Weights of a small GPT-style language model, trained from scratch on English Wikipedia.
Size: 12 layers, width 96, MLP 256 SwiGLU, vocabulary 2048, 1.73M parameters.
Architecture: LayerNorm before each block, rotary positions, no biases in attention or MLP, untied embeddings.
Each number is 128 + 32 x the weight over its row's rms, rounded and kept within 0 to 255. Layers, rows and columns count from 0. The size above them is the row's rms in percent of the matrix's.

# layer 6 attention value, 64x96, rms 0.0946, rows 0-63, columns 0-47
size [101  94 106 101  96 100 104 101 103 103 103  93 101  94  99  95  96 108  91 102  88 108 106  94 104  98  97  98  98 103 102 101  98 105  92  91  94 104 107 102 107 107  95  93 103 105  95 103 102 101 110  98 102 108  97  98  91  97  97  99  93  93 108 108]
[[130 120 113 101 145 124 216 118 128 168 130 156 205 133  67 132 134 129 127 149  92 196 156 163 160  20 110 157  99 130 105 139 125  84  95 149 109 161 121 115 106 192 154 106 141 146 119  95]
 [231 132 148 114 136 130 102 171 138 118 144 154  94 144 130  89 145 126 153 128 167 151 141 127 160 174  81 117 114 122 141 132 125  62  96 109 133 145 173  81  83  78 109 199 121  98  88 126]
 [113 159 172 147 165  94 131 162 164 101  47  78 105 152 143 124 172 140 156 109  75 145  75 126 159 150 180  85  82 118  85 222 156 151  79 119 113  90 105 156 169  95 144 120 102 119 133 104]
 [108 116 164 130 113 108  93  57 184 172 189 170 109 169 119 126 144 157 112 157 110 120 164 119  97 162 110 152 130  82  85 145 105  93 116  94 143  89 148 153 125 125 123 147 130 117  93 136]
 [149 145  90 128 168 123 119 141 133  81 146 160 170 191  72 113 147 137  91 184 161 124 140 116 146 153 151 106 156 127 176 103 136  59 118 168 128 173  90 117 133 124 164 147 129 124 126  91]
 [ 88 113  84 118  52 142 167 140 153 133 112 144 131 123 127  82  91 170 140 122 113  76  87 163 116 134 119 135 159 150 161 112  98 112  77  85 116 110 115 119 106 148 121 169 134  73 150 150]
 [104 102 133 185 144 116 122 163 134 194 129  83 114 104 165 147  79  93 152 119 120 102 106 136 116 145 134 168  78  90 151 155 107 149  82 122 117 152 193 103 157 126 117 156  90  92 117 166]
 [137 107  87 106 160 173 161  80  91 115 128 112  96 154  95 125 108 160 140 180 115 124 141 129 118 128 165 173  67 120 138 150  77 174 150 173 116 153  86 166 138 108 185 180  90 110 113 173]
 [ 94 109 113  95 170 160 169  85  79 173  88 173 108 109 107 112 126  78 195 104 118 111 183 150 159 174 121 201 114 130 102 191 141 159 138 140 119 151 109 164  97 130 142 101 149  98  98 104]
 [118  79 104 131  96 114 189 137  79  98 183 127  98 168  81 146 128 142 131 163  88 142 175  69  73 188 105 134 158 170 149 111  92 107 136 171 124 135  78  87  79 108 133 153 141 178 125 176]
 [179 138  71 125 115 150 122 128 138 147 115 175 126 114 105 120  92 177  73 108 120 178 103 106  48 100 158  71  86  81 107 131 178 167 155 173  95 157 156 130 154 113  96 107 105 116 154 133]
 [126  96  82 151 162 115 178 112  97  90 178 137 141 158 100 137 139  79 159 112 124 132  95  94 148  99  98 122 102 128 164 130 130 122 155 101 110 105 151  91 128 109  99 123  56 122 113 179]
 [108  85  90  93 229 120 134 154 111 143 134 125  77 155 194 128 131  88 126 115  89 164 125 174  86 143 115 192 131 131 137 110  46  97 113 161 145 106 154  78 141 180 141  82 142 154 152 123]
 [109  89 162 134 135 131 178  81 107 183  73 152 119  98 136 142 195 110  85  83  75  78  67 116 112 167 111 129 122 134 136 161 179 110 132 117 168 107 168 149 150 103 226 129 106 136 105 104]
 [138 106 144 103 128 191 121 188 132 122 154 106 151 160 152 176  75 115 139 199  85  98 110 159  60 160 143 142 109 107  98  92 117 133  82 103  75 124 106 158 117 150 113  91 115 102 173 142]
 [124 140  99 193 166 119 171 130  96 168  52  92 118 148 189 142 140  88  94 196 104 108 157 127 150 125 127 112 138 103 166 105  86  66 146 138 110 134  74 120 126 165 128 135 107 150  70 147]
 [160 199 160 138  97 128 102 147  83 102  97 117 156 129  61  96 127 107 152 130 176 180 124 126 155 130 179 115 151 127 121 115 119 126  97 157 109  75  91 191 145  59 111  75 177 134 135 135]
 [ 93 123  95 117 157 133  64 182 140 122 126 128 109 198 141  85 164 161  68  69  80  86  86 125 145 163 148 187 114 104 163  90 103 153 144 168 123 131 163 148 148 192 121 145 157 148 103 104]
 [ 86 155 109 111 143 163  79 164 110 162  57 165 165  95 190  89 152 163 136 125 147 186 194 120 155 106 116  86 122 111  94 116 173 164 126  96 112 121 153 187 143 101 159 202 144 118 197 141]
 [196 110 143 168  83  81 141 118 151 144 130 130 149 181 151 102  71 149  98 146  50 154 152 126 104 127 154 110 147 141 144 173  71  57 159  94  92 108 189 192 174 104 134 164 128 121 157 155]
 [206  95 113 128  89 103 127 151 162 123 133 128 189 125 127 131 157  88 119 179  96 156  90  98 129 145 144 142 137 146 148  62 100 120 103  90  90 129  87 126 140 137 235 127 155  91 155 148]
 [148 144 176 111 123 113 218 138  94 172 138  34  69 144  69 132 141 128 142 113 165 155  97  78 112 161 103 122  86 131  99  95 126 124 147  80 147 176 216 171  85 165 151 119 138 186  98 158]
 [107  94 109 157 141 175 132 132  50 139 118 166 124 138  66 137 124 184 118 156 138  93 129  98 152 119  87 121  87 160 106 108  69 100 115  87 109  92 122 122 128 148  62  90 143 119 170 101]
 [174 150 119 119 113 130 160 178  96 146 130 134  96 112 124  60 124 120 150 141 166  97  42  92 109 195 146 128 130  51 111 173 112 131 178 113 177 101  77 116 128 160 127 158 194 103 123 127]
 [129 130 123 125 124  82 134  69 158 141 146 145  84 163 190  94 143 141 115  91 149 122  96 120 161 122 111 109  94 162 170  86 140 136  98  55 141 127 102 117 167 140 146 119 157  55 161 160]
 [109 107 116 108 129 157 105 136 126 136 115  67 117 168 125 184 136 146  98 195 149 124  93 156 162 106 169 147 150 136 112 147 162 139 154 109 100 116  92 173 108  99 102 107 153 116 102  94]
 [100 115 139 133 165 123 125 129 119  56 119 114 117  82  97  99 162 122 103 141 152 113 178 166 154 145 115 143 106 117 126 144 166 121 143 100 175 197 112 171 142 142  90 111 118 145 145 141]
 [127 131 159 113 135  68 141 111 151  73  69 127 132 127 133 118 149 115 126 107 159 110 171 101  63  98 196 101  92 164 146 128  96 107 113  88 148  99  97 146 141 132 146 125 190 114 111 129]
 [152  77 110 177 180 100  64 157 205 110  71 144 137 187 108 136 109 125 136  95 136  77  64  80 106 131 132 127  91 136  95 114 108 162  99 134 159 144  95 159 126  89 101 160 160 194  88  85]
 [148  62 141 136 136 153 130 128 174 107 110 157 132  91 155 125 131 182 147  90 201 150 140 150 111 123 123  89 115 140 143 130 127 166  85  97 132 127 116 141 159 118 152  47 114 163 181 170]
 [118  99 134 101  61 112 136 130  95  55 170 118 104 121 139  95 132 111  91 125 149 129 120 156 188 107 117 185  87 123  83 133 142 102  99 125 116 153 116  93 119  92  85 138 125 180 183  94]
 [133 135 104 145 105  75  80 160 141 173 130 107  88 139  79 139 122 174 138 155 146 123 120 174 116 117 144  69  81 186  93  62 163 199 180 209  92  98 165 128  84 138 133 122 184 103 104 137]
 [119 135 103 160 133 118 172 188 160 136 109 141 135  85  94 142 134 166 161 132 142  91 127 158 150 172 131 176 142  58 181  94  97 142 114 110 123 121 116 156 129 116 117 107 106  83 174 125]
 [130 108 140 101 198 129 143  71 170 121 156 179 150  91 150 136 172 147 167 111 168 108 105  89 115 136 149 154 124 120 131 105 120 120 150 143 128 185 139  98 184 124 142 156 166 121  97 142]
 [137 158 121 161 154 127 172  91 132 124 141 159 131 123 171 229  68 127 117  97 182  81  96 148  83 143  72 118 142 178 154 161 165  75  88 201 139 119 158 174  94 143 108 122 100 172 122 176]
 [148 151  94 132 106 159 129  65 127 110 183  51  88  78 107  89  82 125 115 159 112 117 130 151 169 139 120 150 105 128 122 159 132 129  82 154 187 126 169  61 173 105  83 132 155  60 161 114]
 [129 109 107 155 165 143  77 128 153 132 131 137 143 169 136  62 129  85 144 130 111 144 142 104 107  99 117 112  72 140 155 101 173 144 213 114 100 139  79 169 192 100  99 114 102 126  98 114]
 [ 54 125 149 149 153 166 112 118 117 201 127 102  96 134 161 168 144 107 116 145 135 116 116 128 132  78 105 133 135 139 178 122 159 175 114  88 133 146 137  81 107  94  88 166 151 100 158 111]
 [112 164 147 150 127 109 171 153 118 128 134 106 138 175 159 120 120 102 168 159  88 125 172 136 170 124  83 126 118  83 139  95  55 146 180 125 117 148 122 120 124 134 133 138  80 131 177 135]
 [105 104 170 179 110 119 157 148 114 142 111 133 106 152 123 113 129  87  96 142 170 192 122 131 167 119 161 117 151 160  36 100 157 100 163 141  73 127 144 120 140 197  77 189  61  83 126 179]
 [146 155 140 192  96  68 123 135 142 192 113 143 104  88 100 136 133 117 159 113 119 110  99  91 148 103 190 149 137  64 168 152 111  88 206 106 113 127 123 101  72 137 125  63  92 131 138 144]
 [111  98 126 144 103 121 100 191 104  52 148  79 119 115 145 113  67  96 159 135 146 103 147 139 163  96  66 163 130 112  93 101 135 100 127 106 124 122 131 132 142  98 114 111 119 133  98 125]
 [163 141 144  83 120 131 121 168 129 143 106 133  74 148 121 143  99 112 135 144 102 175  60 131 148 132 147 104 130  77 195 127 120 130 148 172 117  99 182 119 111 235 112  95  98 151 113 100]
 [118  64 134 140 149  60  78 143 113  99 108  68 128 102 135 159 163 129 137  88 108  82 115 118 174 175 104 115  97 127 190  87 112 137 125 119 143 171 149 152 140 187  71 119 124 144  76 183]
 [110 112  77 157  64  83 176 110 122  63 121 144 135 178 163 197 144 130 118  86 171  86 185 123 162 168 102 147 152  87  62 108 121 159 196 138 163  59 115 141 191 118 107 174 123 121 117  99]
 [147 158 166  99 154 174 105 106 143 213 149 126 141 131 169  52 140 122 118 132 122 141 166 122 116 165 109 134 137  89 125 138 160 186 113 112  74 168 143  81 151 210 149 128 122 175 193  83]
 [153 106  59 131 111 135  94 173  75 137 152 160 117 128 180 124 224 147 113 118  92 113 130 147 149 128 132 131 127 112 119 147  66 112 137 148 199 127 121 151  88 115 121 189  89  93  88  77]
 [173 117 186 107 166  88 121 168 137 129 132 121 152 119 148 130 145 143 104 133  96 170 134 111 128 141  53 176 132  51 144  77 104 179  87 195 170 124  92 160 140  69 139 103 125  99 111 130]
 [162 131 127 101  90 137 179 152 165  91  82 108 156 148 131  87  97 138 118 110  75 146  91  99 156  82  63 126 119 131 101 104 176 163 162 181 140  85 107 138 134 104  78 125 177  72 111 172]
 [114  84  96 190  83 137 121  96 105 115  98 141 129 196 122 148 154 174 131 103 143 154 132 138 197 181 138  69 114 101 184 125 133 108 120 152 102 171 167 100  79 124 154 125 150 130 113 118]
 [107 143 139 115 122  86 135 107 160 106 118  79  87 155 124  94  78 152 165 177 126 119 107 107  57 135 118 141 127 102 124 173 162 122 115 139 149 199 149 119 138 144 158 137 142 109 141 188]
 [217 177 120 171 140  99 123 115 154 141 118 137  68 108 152 174 116 107  97  84 118 152 132  49 169 139 108 115  95  96 121 110 118 157 110 172 119 181  70  66 166 177 146 168 130 103 157 130]
 [102 143 141  96 144 155  71 147 162 120 172 133 109 147  93 115 141 157 176 178 115 129 142 152 123 127 125 148 151 157 164 114 119 112 147  82  95 121 148 186 123 111 111 124 132 167  84 161]
 [153  98  71 121 136 113 139 147 156  83  98 186 154 195 103 153 179 129 140 126 138 134 124  58  68  92 164 216 145  76 109 174 177 166 120 150  95 140 189  75  99 110 138 139 139 174 149 187]
 [137 140 194  60 146 145  85 110 139 129 177 192 106 116 128 103 151 103 127 120 124 139 212  75 135  86 122 135 147 164  58 139  88 185 117 164 104  97  94 119 144 181 133 128 140 151 112 183]
 [175 101 150 190  77 188 105 160 100 207 117 112  94 116  92 100 154 143  59 125  79  86 118 144 133 109 128 166  66 152 104  94 145 125 160 144 129 141 140 142 150 111 165 153 117  95 113 164]
 [130 135  97 156 120 162 145 197 136 136 137 129 128 120 122 154 141 124 109  53 154 114 102 135 127  99 155 196  97 123 110 139 109 184 104 189 153  85  82  47 121 144 138 114  40 119  66 126]
 [115 155 121 115 191 116 138 124 167 150 113 168 154  85 162 142 116 111 143 145  93  89 171 169 102 192 119 113  81 132 141 127  98 146 122 111 137 157  99 103 123 155  57  95 130 119  73  82]
 [ 92 152 131 125 120 132 176 132 140 130 104 133 123 146 123 130 111 110 111 138 176  58 133 113 165  81 125 142  87 167 158 111 143 108  89 120 113 107 134 127 157 156  61 149 112 128 123  96]
 [121 128 160 117 137 142 197 152  70 125 166  86 145 203 142  70  97 139 125 108 127 127 130 176 109 121 102  82 126 138  90 123 144 128 144 107 199 119  75 141  89 137 114 140 160 146 109 102]
 [126 140 134 117 126 126 128 150 108 129 104 157  95 101  91 118  81  68 132 138 134 112 209 111 172 127  92  93 132 154  85 107 150 123 127 168 110 139 192 176 173 162 121  96 119  89  75  84]
 [ 84 179 121  98 145 105 159 131 127 204  63 180  87 159 169 132 147 108  89 132  97 109 120 173 157 117 118 177 107 143 170 136 138 136 146 166 140  92  86 157  96 161 114 130 118  55 183 169]
 [ 75 141 163 130 121 118 117 159 106 105 161 135 138 128 160 161 137 125 145 136 150 153 163 161 110  84 129 177 130  84 205 104 157 155  80  94 115 108 156 152 162 103 131 117 158 119 131 152]
 [154 106 135 130  86  95 111 167 122 154 111 163  47 103 118 147 175  90 160 155  59 147 118 143  66  88 127  58 162 155 162  92 103 135  74 187 126 136 127  98 178  79 127  91 154 143 169 126]]